Part of a small language model's weights: rotary positions, no biases in attention or MLP.
Each number is 500 + 50 x the weight over the matrix's rms, rounded and kept within 0 to 999. Layers, rows and columns count from 0. Numbers have three digits each.

# layer 7 attention output (transposed), 128x96, rms 0.0669, rows 77-127, columns 32-63
516522506498548467530579557469439443506467528511422432507497451474475495469487535423497474518468
586544573524489531464531501460477501585481483518463541490574547561556501427504442515495451511581
427459545510491623575442468439629420510532471522533456528498517516462432544501588518489509488371
478438512491566490565526526497528504573510484484476579495467477604526582459538492624447523518452
568535550464485502552517554530522530508557466545483437436469489533464486477510470488485496449475
548437471535492464485509478536514553492454477515507452467471385500410520499533554463469520474458
429569516464504585542454541497534471418513532410484550484479527571469446500529542536494431602536
519562474559486413439534582478420510536495570527476482497532423351587516608506438459526486497487
502449512541520554504530423421448491573506507428444573494590518576514579499482408650450463486553
516496487482524521490483464531523566488451519550514562494471502507546511494572504451521553451467
485526673490494486473451457434576453525535515474535533543568515509458569485375435563471435457555
530563574522492437457568464423399509521453418488504525493517430518456524435425438537460428540543
497545468533534457466540517505399512476467467502469474490523509390513511479470446484564467471491
439501474535486537484442524544588487429473491515513534440507510406567390565516471481437568532500
441488505475454554530457482492557483433536503476550529481544562503509464528534568477516529464537
558495497571475438494459594498443489479604467515494544490529495475518516572436409541447514478568
530512466417473415483593503556524447503424420535516496504475426466484530546475495485427483522469
513462493500509468530500490517469539408492575510481491453459545389552527549522470485528542495470
562512419533547443507488511569507540535416516500441517516475462495553487541513498488479515548516
460485516456513499464526456503475502576462510475496517524526472497516460462478541493602467517445
532482507530486468486579537511455515606487483477472498549483557424483478519442448530477459502511
482503473462457423581479455504553498510528434597482493562476530566496482485564539439535528552471
479461375484438520528450460598490538495487485451542446518458460478494464531464526487488512494443
482466488492510581532455460477575469458438506537559488528499438494504506475523571493501486525496
471478474480528526509440533530548612465478478489516463458482469514516450447572459470490516484499
411456429519509483529519495502417431511504546514523604441509465477509531528479508499419476478493
555553444446464516528644506529453464587464481542519413512542537529546475426536512521554456537524
416542460449538473479562514486472494559491478564435471510538508558511520520463525434525489581489
488490414445486525508499525593510579472552441528490468443424481500498517529505549436451546475472
502560504573488482453510523551428531503471505560540476503530503481498507510542434475511455490469
449552536503454515540466533502536454448503401494525437555476546560457454544563562466457490528516
482444521501467449561526527459541523516511424497518454565485491502411545534448470490469474472439
430497448517526455579487520573555482414530480568556572472541497429521445515531481447473579460449
520487498433483463507477481521504500474479491519490562487563505515508489504480497448481553490549
399511522390527554516485436448512439559507558439469468546631511533527469383449567541507488544485
485551519516606472401538505500459481544464513511447534486503468582457484452439494570453485467541
442468573468504545529481516562613482471481463504498479566466490538504471455496515479566576489448
562453527523462488446468538508438529506532514406489456534501460456479548508517492560444520533570
486462417557533431526530537505507492473479567521562501467475474492558491504520457490450496467436
454532471489479507538518502492419475564423479518503525555584449461499516494411510492454477490521
494498454487528559556442488571565518474498534586514511450533538503574383463540494472486517478540
571504473532546579523546512457516512555457517422468431495428478451521490501502492562521473521485
398504457460464576563468479476549481459457482495472528517506516487525531503556616539439553595434
446543479514524480495529556484473500527482551525477510506476530543548504508498538522541547603513
574486592555551545448505529443407526550481586466488526530513457484475543481452466565540452507552
523489511497513472485529509501486528473565511448435512525502501521473487453554444556478459554521
488542483587535464491484536562526529447487514483453514519492492398461463562507383560421470474542
503553550449520556466537487516535532509475511525454468501525466434502440464469464560526540460543
465545419521469509590501463543497535441518478581488497485467511524521446547535500482455517489510
589480537552524459441548479476515559530515590459469485507552540378488445457509448511511468492559
431525587469509569526534517493494443538548491486481522531509508522431466446483556568581479539510
# layer 7 attention value, 128x96, rms 0.0541, rows 78-127, columns 32-63
554469478510515499552418485505492535483465556566534542462532511466448590508540496455494527487492
360517448514447536424509522529503533534425474488536504513505431587490510515493511466517520540600
432501485448454470420479459502463453540478536550538554454542510516450498385498473451468508540553
543487425481472491462520462471496509502451440462523532522473562469565439502491553526505426510411
533471497519518474509518534480515457519575517472573532542470472473577488470459501480536450472482
486501457583442494422511524542548427581478444517524493541565489510540556516541452511490531519484
516465485486501478627489483507427506467495426549444468445436473491582482466532517520496523506513
487464513475500456485445575474486443492460535634467539438511500451463527433484530524539545561556
505493446461551458462547433460429518514499478512512440536466467559462495523465472469493514510477
491496470565417433505493469454388509533520521469517561470458483370406507475486481461468468507520
540491429490471423561511490484498429498481559505533515503507504434475523458488458477462515450516
524446524516482493629421476502577493404479510479498511538480504489483488451528495455432554450444
546507463479486528495493526529454492522520467382418509382436491586485502549512528487568656475451
515531524443494497493506547527474451476528503560470451509537559514509521548489520461528447562509
545537487512453528632467586461456542535481541534503474443469488508543528524494539410456486534439
520475482478591514536485409450514462437492478479520535518582486536573485440481513574457567445488
395518473451470612544425456487521530570610520485496471545417433467515477472469527502542488499447
551454491466566520502457533490562455472593505469483513485461513469589490526486528497499560399515
446533503425559530413472434493564456435450517532536523521491533543420511442496468480483518519511
591571517451469440562491551477565501425497499528491452543449445495461556515495504509407472434598
459454562522502543438515507515533563604488537552577462487531533552517499617451486557570509526521
552516538484536531574519501441551486525553533445472496475531522574522474501492511497479493512476
441553510495479447431546435467447463570513514512518493571537467532485555471496484508586520543459
549453518542558468534539511552502459553495489492476529597547508562464490478489518462544484463490
520498473491412443520479646472496491497537534517561466488448456456584507542507521535450479519497
506493502497556500432450533494494382390459486561504507404446552516465558475451478591475478577525
542474631522511545469470415602480535491473527542620515509449564495514501559475473542458523527586
592501509535529501471517472476513524590535503486459482490463387505582471508522468626546486552482
515464458488542443462461451507522472486459498535423482540531509489526460564454474514588505482423
515523464513486485406570508426549530581517501491539460489504455553540529476485457540431465511424
515479461428448490462572572532538433523500525502532479450473459441476471482519491520482419461519
405471536489513552531515541514477481506550538507424565558444522537469478567502554441561501480441
531514575559596497560481472495519476474575515500507492551492493472511487564542575558506563527505
397562564492512516416485525479549509435426442516485513517489612540449501468458484542527516559564
560434506544482458447470429483534493502476494499501519512514533459479500486504593436500477469512
509507488541519501434478463473434501567589453423524488593568554499488536577489575530497432491515
605499496564488512484547511479501492504506559511453538504472457432495456524521516411523470490485
459510441493477542438485486450469471432502501434384561465441457494607433546490491565616455533460
468460490432491495504523420457521492431454585534549495414463451460504492448482480565442593485551
444499587619548510478511493502481519485575487543472513514460598465484510518493519499586520534444
452501488494506547478503455520560505459397452513461479526524481520547549497533496502517557493567
409475502517479578385531525476475415541471477550526447435471473539465589492469472578529474524502
526471501454560535410527472536466449443525501506532498476460523512522502438546437521428443502466
469497454500423515464530539490482519513451503560485503524492387455503505387549466474507452522538
479516438476469455467462530439533479505461522494560512487454555476504477400464486485371488439522
578475478484476497577528641470494555471573561482457490545463487553534489534518501458454516422529
424500516518562534486469425504524585486551466551479530520509454438500525497465517507498523465556
494541530590488487489517561502502469532535490534465465478568490545541476537512514571456589543481
504541563512540474539506536547506442432518504447510508484490540498491528497532473442543439478515
477547493484433437398439494502500490452477445521498516587488560504423590450515485555446426516545
# layer 7 MLP up, 384x96, rms 0.077, rows 0-154, columns 32-63
505404475508456447612583440503510557410548547528524409562459475484487607461422574406553509416612
476479482504478466511504489485512447495405524502489552491458461516485545519407607522384538499568
479465425600473506470538448502482567470491469507469459605515518605553470588488488609538534493401
620573522488433515466556481434563508573524519502495427516525520527483475551488514439508508422452
548533442512598552492506483405442514522377580454477492468463472474591573482461477524558461463431
482436458574466462578461504535430524481545596482512466498596512591473576479418484505616478465495
486514492590528551477522492489465474525544499438454434436501484514462467500507506411531487428489
513525498573473445544569543548472430544562561493493462492454539539554531480350552541440520529526
507543533544489518439543505412462547461487409538524499553454610617463407424514498588518497415587
503496419454464485558526503528543481493547456541571507499462429481505463589510565504527472411430
494453561490466570603504428423537491487391529414445513496469510611508547538498503433535507474490
472462424466507458442500509434474547519495560489530528515572501505479439442493559565539413448510
465381472450477455533482508371438506498476529488563461513456529600505483543425517466476505478499
455501532574536462476569437491408443577595501427429510434495441457473455443470469440544564397486
566390442575449588562467532547509495587456565449525505533422562562465505505474502433481498476486
505493612417524500511561538563517494507565578496496510516484459555506509552494507456511485514526
572524393562573420551546521504490512458381496398507488565438569514443501436430504477518494348542
544561494505415500488528486438428516492561519491534415543413497549433471558491520540592563418475
534406537515490585522512507475476433453509546500519523433451549479482537452519504456538515464436
615539617455506515558584450518436481495596531553514521532428572596609461600496527553507456359427
567476481559451520522567434495444453465423442564562481413509506507571557464456605556620606496426
498501561517432522524515557429551396497458498561511434551489478487579589509492504519509552505578
408395491542414499550587496468534458519513522464506477585512498478481558473492545461467489436516
409449442582509497449599525531524388424549541545538541547430321590454524456497571489636490421383
546486527528494578547562445474534505479494479512551467449474519515515436428527534566527496509505
470457488588449450590541500489472478441562526506538507482437524549474543549459569505523462372464
483470606503517477501494590509479428540520494511480583515517445542441538422461472558448529505537
492569609476525453511546435498476469539541547520508493514447548458507439555516581493464514471493
406537463425479482490496532525536557530458542486534504590474447504487628476511512564557454350480
513479515518447454613536459489527505502432524525536452455458460421491493441498538445506494550453
533527468535457595510456578460490482515565513443446467512544533491535596583424520486513452526479
453612500521379469540533492410491470529557488468541570451377518534444544520408541463578419425534
463503529470520555506564511546526535487390445376536479498541531520547436595479530491488575471492
539417464490522471572562495478449521467557585534489493388400563484498415496416556513549491425422
577503569450390411462491556481480523493414462441568475450480434533523427469494517461512493516518
487492577557478502467540473547515462448487523465476473518450563518516541552533491560517511468427
521513473511496490537541406490409546522467449566524552498509512493542476450542540562584480486441
585473435456579487456592514528455475581389502427510472514459591484363539569414468413533551471511
524450497528462386603552463426504462450482592491507542418507569507511533519456558517563449469566
463502546517475479546480501513525449428493415450517550458524474544426493585457537515449536567545
643525475559450473424556505439473468501511559403462417459490588449550559496473456568509485548475
552549497486504495496468452591340608471536499546467516419496577471516507516465538478487447538435
612500620556453530539536477463499496426383482471515541539390561548531484507483517586554475500500
554493542465432527454493501487471502482537494464520419511450573541481477513441484504551518492546
427402492497467473488516483455518509522459485554521577524547549528523552529481464543461503495489
520444518637536584478493418488435457437517567551463450431523441573564565552381525564603524500402
471465463434458466529478504534483501539438502531616521579395382569516504606493586433382477452469
587475476509558527435500437495472513439548465518555495528587522519578417508473469561540510539445
508416513503484536585549422500447487466484493535506451477410511532503444476516613457589521512555
525486481511549429576546451416420498597501512509601499529412531630558498414491575495541512459510
496490530488513484467551472517471484525591510451520492549453509629528500495468526488538554515513
531449420510502534489569423439500506563470575467517471499449478479507580566447519574505560453426
573475431601559521584513469482448430525579425494411368461474535537542542489549507550629528511405
559522536442481473484675455466494434494508503421548517508479516496438499652477501471551462397512
498484510510436554527465470613533429511485464486508472522438561523497479517472602517494502432498
475519517546536397486487533497505539435533498482512505528505524529584486603505544508549465474495
507536526483514539482492423483501430510535539494525470453512488548447487530509459544602512453586
475429562494427482456477528442470460479506464492534519466422417633535543396514555467563579450505
481421459493433436435528411508525510486530472507479464544471494547447610494522518507567391456462
561436428481522477471576428413412508408628527646524409449396539463445578542447555460510537421575
518463451507531474533519493428527461549418517546525517493501472497561398466486468490472476478461
451588528503461450555415520478493416490454462523504518493477520530517566464566573476430543444522
474503567465431477475572455431495456476471463465463496471522568549531532532460518605440564512518
568441473471502522471478475455478546467448552508419461383409495534462559448484492507569461490565
426488535506496499526509353526500545531542528511546433565479468533437496486419518511529504456437
464550428605523626476523516511500525551565507471466540470512531480489561453503570455532515442416
536441407464398480519593444545489524455528506531530477421465567413499567456549530412455552449542
561459468522552564601456535564523455459563479483502488528531457546491491498490525494654442462454
521502547548522486618506467381460461491510585631561486410517475491562493456503503482448459451491
476484520551476400504540452466546503529532485440458511522566552560496529497434590491431494417502
566565519509487516535462460452454518472468477508502462514469590530539400475504509539469486517450
531566459527499448517581489443533486515506554542488548413493572443492479512453505573474480470502
504392461534492563447449425512550594510476500424466326465437481460562479549449605442437528506450
545479469497512393530487471526507546532497601534439459532488507436491499492447505599409468511458
568528422459445477532604533453384534458570675564469499441492577412563544419417513516519504502515
504408534454572489532603464507507412475471446493485469622395563522486644504478545464534540448509
552545598631458509582517479441512454442528506433594460426502585510469502521399612495550477465457
499493577523527480550483490433498505480470435558419475467509560504588546582568551454466501506453
505521557512555475461510453528474502554554500573562458459424522552593568477456507490405497492438
449455442544492513465489531530493516444461599456459445491499443564442502470518484536546512436484
515558550541501451551506600506427510406405385616535425468418573545543505540503455396595535446521
501461501479527547447505430465504446373535505549451562512542458532500461543499595572605394530520
491455476622399462550474534466549458575537516519440508522459486574511394488508629475536538433526
418477461502531509471504520425533534546485565522401518543479469532502504493501501459392556469444
480495597570491515509539509469486464510483512537478442560463409445433527435511568526445485568408
434563489549417481506484594485603455498401522423532519549486540577452539576453532436465484474479
559464593588539534492486502462474407512528453546464434409467564456497559496436605484503491470403
530387453469448562502491493485515500505459474510492486433454355537528470465481513483471489527486
396438547472492428548604460473537488474441533445619511530522467405468516474446487426466502405590
434436531558471491546550491485544502455402527472519350511417533528511520535483538543449461509474
478475492541464414466571576495485561511531491506544470454484490565480561506433467590435416399505
473473496475481483508547465465442417457441545479500539542489594568527546543537488506508499438448
502455472493555604533555434406434535438511597522450461508510498556560519449534527454508558379417
519430491508406469507524502509439452597498554440525467378455482512558443509502545455480499476524
495467504473515499472562415537493549445481461506468544525442546536410532482462582495444506509525
543366487573447564554545431543476447429403474477490446476552478456435463516486477533500530545481
514447463454467496571557581521488578517404619478546436527389454583474535519380466465407478535584
546428514553451444558473560564496530440446488506605468451439482494553522501528532521601542379395
416540561471543421461492421487571356536463588493497547399410571518503486562445542492448466472430
462482589584481463557532471411500497468432450522508482545578519487522563554517498536512546480433
462578498510533540491554502460463512508460527474413435415438564498510558550381478497457513434550
561406540485507470509500441503504420480472448506612461551481587508556598527442491447516450560445
596477470519489453483534591482406522534520518573465458448464491554438508526429452440557452421527
453452401628421399487492426412425489498471534514442444449553506561453522484436501450537518542562
543468570423425482532498482538526519565474523471499481523468445496591524513473460385397475432578
565561479514509545432463407490519504464521535458457569559535468609538520537429528477493561435505
486510559560560470463567519483451529428473542435422532517541512510478480513545504544389507480472
515498528521486575481486482405459544525489519520444491500443349618534508471501532512522481512551
439499524539558467559592494478548497488492448546534462487505527497477522431404511557546537409540
489366535583496489462502500553498518512493559521458451501552589454547506495461468547558469357555
497418552422462475489524517529493479567455564469544450507478538566529536470454501545487520361492
513521566501482520596443479492567431455454448508586450346532501508566463510463500478521488501487
610562451482519502444557502453528443505594526499487478463479512471502494476476490605468567497467
526419545514554443526543499537466532580504480478490431517547498491357578512497468555480457520523
497474542386526487415464451460533359434484513442553497458468375513419477545512557518539564493481
457536492504429478472523489460496472504495473461502450417473534502522569534447540427484435504528
634502478503509477611642428568489483512506567475538424499482509514534546566440514479473478508435
451512488484468486497490462456468525500433480525499535568454592502503565533482463556484531497469
503578547516556443555532408504513466525530493507520421432487549487591482492461563471546611357554
523493566526459506510463458471492588479540503590453499536464560532447539420444524423501406489543
504514503476471507502512431419451554490489641521484474486529513476427501535472531578422435478456
479474436485476508443457485465462515523410576559486486442471479482492524476536453572524576444488
564459425526503437443473421487443460535524484550496476488466432591517576458486483452508536490461
468520470551506422549483460503393525575527561433492405491471506459498591466409525513476408514421
488557546509540492549561513436460419506462530510415487517436491539543563489447547572500545504502
501463408466515499475570475537506456482488569502594511471466471543522512501465564410454508533486
465445486468459533531531478399506513394509529542463462465398556554458474564388452589541519474497
507539576485478527526555554455541477436454473528615433555508463533527520425523550518508547450492
435422463559490569614499585458470514363525422483507514441471553534559542458485526473500481429391
460471468477492516473485400544468467530472403518465517484494487504398449509537488519440541422505
457469455563539490527529547452519483494484492440443489491520534557497581596509487515506518479577
563519633440506540463549415505449517580534546468431389517414439545587423546528450491594574497587
597450494494522458536493502499475513459526540447393496506428499454453544532489486596441518531482
625468461456499521550514534459489546549548549504442452567322469482453556597427467563517516509429
482454452536497519577531437451505524578556598536475462476531453501433504520456434550538418392502
450508537516514454584516569496555469462488586569467513454438539485524460508458502449538435494434
496531522440543517497645477468475562464551516485658574598504522469510513420428474515479448396395
534443592562576498627542509408439429519474504547487401510431518570615462578396539473424552501481
544433509494587475474548513457391450545557578511574466525527466477551464482528513473439492499405
479478556641438385592535475544436483449401487415528477523518579568470556496430547440517494462507
465298551531457430455582430515455446546506530342486468455478413494423495491443455562540467527446
590494551493500535500534445533524510433538517566456520458531579491481532563428492463523510505395
600453439538515596468496533401491415422609598495535406441495475545515613482468556585567478523461
443554479460493488511570489510444415450459524483530518460414452562407465494516562489511540441476
477510519507502448443512461498449528476474482472531460559507494494532590499488585452635534458575
517540500498510508462537458482479483459545450517568462483393486543434410448531464490599499375453
486499493434551513499502413440561438469528471512540459503500457588574474576497569530531593460473
466543414461446486574541459456466435435564501526495491476497447549553517605543543466474571469401
504479488460476533421525465451428498489530576577465525413577455523581415479505476579509471499458
493562554548456499502520521540478436489476469441563526507475501522476542474482496621512516350503
461494527487422595450483504495519502415495535492532444508436480530496488483533536549544447461520
579427477611594523559448518432427369365648478494543528414507466548520469431472531428593592456459
571592480516428477567517501512490417558442428453492494452507531521488514523505501585524475460467
486547497531503482469464496472479442473490506559551460471422501489506499511553531526541441415465
569475466487456485480485547457500497532466484530496530489479482491500548505441553422463472468594
# layer 7 MLP down (transposed), 384x96, rms 0.0767, rows 0-154, columns 32-63
471475514521435467434439472481494463517511495433500429534530444446509471440565511568543530548464
527545434491535464450449596569523565475515425541519417504579417453475438559545474489477541492538
535551546541411540407502567453440471464493525548530551423490472435450515519439419431484504548527
458477479494491533442493532531512536447428377532480647582483554488543486482545528583551458521487
546514482469553453452457528509392504543566389529511450502604489600548469503526510529486456515579
443502469482426506535448500451500546492513535370538548553482455533463523416517530439546458525493
510494594447483477471422517468560421486522457522552508507451518490484494545511509574587521555491
505502455425494450555502507527436433448457519490507574537547459470559578412482477518413502541570
495497429493475522597448519496492439483573533448579501582485507414536494588536455533531528605494
434458454530467451488471445484491521498514478507450566490471611434547538485402477489480453540415
468443416486455408511471470496513420531473449468531460519561522485570621465605477548424515472502
422529410414478455509517546568551538413496472505507538515540510543576494514567455467532558575530
492528586486506526507463467530438485412425489525431496480566562406447558528493481552502543473465
489605493506560312513433462544512455476488488577485458493538470490523505534516460492520489494470
408491435415472458506393446516428456468498567398517562462523477469528480513508532483484432514566
587495487547485476514495474425489538488397484553465483449562490479530495512505482570514511503472
503426485501496465482506518524455493499511442628476550532598570398471381511486526496631504480507
525462480504509617429477570535446457498463426547501480533565497490482549494562550498499497551510
482574481412477453521593511486471482488474494503465395544502482555549543419528509447483560470504
480473496454417544444381493538428471473559487485458476498545486526529518516585541484461457530555
520552460538468466456482534557574451546527538584480518495486519546517486542602559514488530447480
530533393464549460488402538529477632453490491473454490542581570489523502466514427410444465534497
482457463485504510504507463526589512580426481552523489507519496526472437483518524588490515467516
600436452562521600536512577557506621520518447435477479483569634625438500517392559443546505492451
494476568410512585515529472516474555511525496445474476502609526503488518352583512526495507599492
397509447467367502588437619443502570500458478464564534520487550479437509571619407442531379513526
414460438479519495437502542451467521502517465541481527562478594458535486500551511536504485524494
475439534498507544558497544588513437436562451457489495472380509477429485387505524577474490535506
379514426434475446569487481552482437560431530570533528475435642515456535484477487512502475452488
568571437535525492492557514535507574585451378474463632466455470486493439533513523547534502487537
491497503493561542533477483556526560523515561446524470517472476605480495430544569492414528435403
516501417568366578343501572562537513530541466407512589596593522490513460546385585451498437440579
514511443536457452487549531551554582557521418512558549505546467498428500530446458407487441502546
422556405511594461494479561511558400538539520513525464593557563526532488536613477525519505496571
469412436500476450568462475523472567510517440593519566496465471420518554490458528460464489579519
433537549561496509559522479525555548580523445451500473456504501500526498442368525491503454474465
604501544563485525580516538584473534442518527467536397465473468491522491475519551488475495546478
590484441467509479544526471525548475461471429471491559506447457466447591529513581506544496490561
508470449470421529524562578491537425511441482390526660439530463561497403542447462513476449481432
561550484556565527539543548480510537523529478530316406514501519487504496468555560491524482519427
513530489505583437497359586539386535617530421422455536458576561504577502457569487445451445444549
499490466500473480458488571500555423485494478566564526536543551528477465478545504498503570493463
514450449570479515462486477491499509432463503523499583486400474597480514603504549555507441476446
531544520490580507496511461566481433484505519564468456496511459505482508491508572496493569530476
531520535468541460483540549574471488509504519516453403500502512537480390393476609444495558533418
517420429473513507430552540474491508492509519373568536437518417557627386551437550353531558529583
471504540488509469555525452547477644538596497569438433511363370419439503453461569497549524645401
407531519443456430566485555543522508573496541474509531478511473414506535531493472454481459432539
463535497438573661575459514551537517478470528526519520526479514557517419484523503516558535522394
483406633499556547484424590467571503522502516594530442413429413460455587562591548560520475482598
451507537475533486481447495523518514460514492536522469520441504490464434494523555529409515484509
517582559448479548461523548467463517534540535483461426520515504497465437476575525476519465514494
473436509427487489458425464495447520477598424494430526475442430431532524517471499468546584531525
536413479450462544481621431516579522505539480500456560548455454483554483518579565478540484432607
416432482420459454548547548547547434499475552503514463568523565481484475518418491552493589512674
457475517465461563513557506447477491570402530572472491490528516413452558448551517487449507464449
549475493588446492478510503520430532494524467505462586504474541437466490560554440535477496483548
507482377462395472547500538445512503437452538510463543445518517497447529607536512504401488489543
507588480528555551524615613506543487475556481590433522498511519450532395486549448530402587554475
503465540526532543549495600447576408496527601444424528582469658437576409504466437504419510496475
546502574510481500463481523523442451451558468520567490585543501495510517546466552526446551536501
471443530542479459546455476570513528493422521495517516483614511447478458572596493511510438410566
527533592637497547509550492488497515491426478510466438551502523556410546511577410471594477536577
537571529553466523455555505482525435454491450525531414469508442435560461483532452543474536517441
524604522415502424420411443520557456429518451520538520481469542651513524541496516556523520488626
556483468495602431483474502489467433550505543443519580534463512427499498466501504504528496536507
502475529567485490537474551425515468482460534497465528479528518600477549494529472570532483530394
466565523528454495480516448479465447519413499459556493429522531460490446497486462485435514559594
518493464493480601465509496514599540573504559459557421565389474543490529444465553422552444632492
417446492498602472510566513577527493594493534452530551507458566465560550498599457474498528500453
533502481503434470508386449530527494525494487513507529443539538407473497475537540486486489516494
515510556491479556532439568540569483569569412444483450521490534408488445449556527492483560479479
543527511475471478410513504536561456463545486531558525399569597538497564535436465511578505492483
557439521487527535537468469466534424453488390470469512518587554463550492537558522547549451515493
522482630529384557464528480464492340529575528517515536471420495470558470547535513469510394609526
496456400484482426442520500555449566528569460508518467473503483524444477447540478544516402560499
562362518515448519386489491448557524564525541586468465604460497590548573458543501566494551559548
568521553588412556589475476657541541566457504452506526468496459460489419395452466448493518529400
417467503493554478567531440497594519467474464455495550549506510513527512389524487505553560474538
515506436451553526430501491452507467586531574439597609503546491428591523459467530508527500521540
617502478484486439487566556503487441506476548544537478571365551466556508473456548462484476498485
384537548534503515497400423469495489561433533479542436472467593520510599406443427484533544415420
533518423569490510571567463499568486488477460445524431464471540498550589577478498521591513493473
542408481430488487472475474457478489540484462442544494553500504422458510443487554565559510467515
481411458456510443462449623422460570556548483489533441460585485502565594459410514481594439491479
535424550479563386581441450564499604441505529486517499529410461448466400426483506495515543487590
477506514462666575536456539472479507563520625481463397498459491531446490605498354582485513518431
515532491505410492460506521473575493417496423489445614553482513540515499488562550439498476492526
582404370604491550502584517402494490481421542551515473545436458494564391507530543418489619331490
578550530520454555378502511526529564513585500541570476523608461496449397416481517470453399537514
451471434488542525442503542565456536588533535478462537547460470504504559571521500450485434525493
471511464579447467514456461463508446458511544506524590530453444508514587510480493578513578543593
471538420545461501460526518486529465516535509440566555520565406515439417514645555598535436545471
552577463455475532483558524549512502496537491463454500506353506407495450475560385516588531489633
519508489493500501590514573449464516537555477545424426513569428468513518440572507502500490527479
483499472497537499449425560497494510544518480583477523489560485465492555537525474544460517456498
411514459528499515557563473415548442509479635529575495470538549569461451534521486410492543565457
420508424604422526440476581434503530434525500462505614533509499623461585508367534513366509452532
300506452419531435395442616439563446559488473604532600568510518582449497479491425441561442528433
540462498460575508470485585555518506509509474487459405465588498516586429487585471482497526555440
478512587510487608499446470505551504506524488671415531496495482474575452497525461473466495556450
626501497403526469507583548512503463545474479480461502628494525409456494409530523416540472383463
487521505526539543575445445453455521515453530500485628464526440510496418487441510490560488535519
480560554555539482528573474598432495494503607532541457481586502516522506472441430466470590539464
487488483502488530480515471523452464513476475492521535518516432422474504518489513437562591526510
572546492469503476542480463513428540576531522532529495433540477453464494435506522416530534459374
473459478514547422457450427462602603488422467423525554470516528495456515533568519503611493453488
498532490538503549515467514458570465479587466504469537476491575457509469513565447534459502452451
467420470387467539499427447563531502498503623452488538535562448491542446539555450452438461529551
447538540522481590518488562463509479497548456483458605371465491516557490459485533495516476574482
526471466515486472471408509488590526471437467515439528477520498475440484475522485467512440566469
497394494502471497540471505478546623440498546418416516540487491462404531552556460528449446563528
468564513496500517487453521461449521497500527450512546579441468455477518514508483466540568511488
472544526478450567537469453439547422451394498502477522468467538407597458525560545502517523490542
479524633506448499548538475485547478619503496496577531464416484384469534418453452601498456495536
501526458554501565476456516476522495461555462470485484482435410501523374525628549540412502596539
520519463459626515518497443495505492439504479541543542553610436438488524477576526534422457422565
513510446566533514556495536479408554449543465462502447549510487451494477458436529448509510528543
470560350512603530437532507510532457541509479447533462558600461427547558519459518466567563465552
502498559500485417502536474605527481451465387416566540495477424504437468499553461451566459544494
464487467466535497483561620471584513559458426464567562529512348513449433499582601571533400529460
528496526523495525556487469513450477558487562455538385560437520490545439491492524502523474461477
499605644420470534507531524488568480460562559513538521502508499536510406490532492513532552485520
536451485469495484455548472502544468492554516501484426492514523503527436405568548471527469566476
547461516527519536525552430502527466435564403472486526443532495533523443481535425531478432496492
398515577505381497507503484455411552547456495485445433537494533392572489497550477477503468433489
512441560430468519527484451521513484495524487432443516540491510495543495525603469514493549494446
493501484556502454467485515558555532489585505440420538554467503547478515496461519457536549521478
499427536552475523510508509534578437459416493529509547457444558478522522578567494459426514486614
608560539508555551503525545521509501525414498519418417503584464428562503412470503501487475580471
565579474473492487476475491512459549526536415510563495493553518503542388499506502512506525524480
588518478501606546465454598402468547535490505502474534504433454502506456563504523444544570447473
444587444498532554463451476539487493504492466534556527562574514609510401495489537460476448458428
531479483579524492442503437501502581475502454403474429522556424456536464564477569407545492418551
481461578513593454509503414485485445491577505533468486501474341498459574535523434498495429602503
497496454450533474497554585497516426438452515486521521468548456529476512485497492521471422471530
543499384488527568527513466425461454478457641539478494561580581451497476518550509511504530458580
476518413525610413537504542580445472510386494494462438424352581524570420494479505432561393469505
585502506504560468509526550432470524535441536519441430469546589516540469407520485556513530470462
423489452504426513498495489530539482562468518500525630500456555414474536572402464442391515511513
475473493583505460474558449526525538491498498584465552599444525509491376539519564493490508548466
503443461502623548486531555567540472578498452525432543486531462421511542454520497474501453570518
458562450523496522443456443513403486380548536552536514515502377612516442512500517491515506580527
507500524555506420540482538469501508494438464558512465454482549493565451503379541482468542514517
472486442550501520527529490636474520532488463501499413468526556429492498451550546515542451593486
478424508470506531472490579476501506488527479542438518401626454465549517480499522439528446611509
495539517559427462503515466472485565542485501466509528499504515484490502416416496475574426558485
472466567448483490449467474558613572521485534440504528437457472520532502513446384530499408444575
566545532417487488544455384454528507526511472530456471464489507523526496507591485480553554496498
496497501501458422458439472526533610508568450547511485529488548535501530510526540537468479594454
475463529505587491548452475483546500503484536502508461478550553514449505483450520500507569483485
555559460467549466345511490436505575569426441584426455428507529511460464470366465370497494507586
465525593522483482496390529542523556468564530510553447487589500501489527484473479462490484474532
534471511531570577494492524574543480444507395513499436520531448418463457394471500451395574462479
457515511515523501411438518424534518462543538454517566503544402513425532438508497422495481544408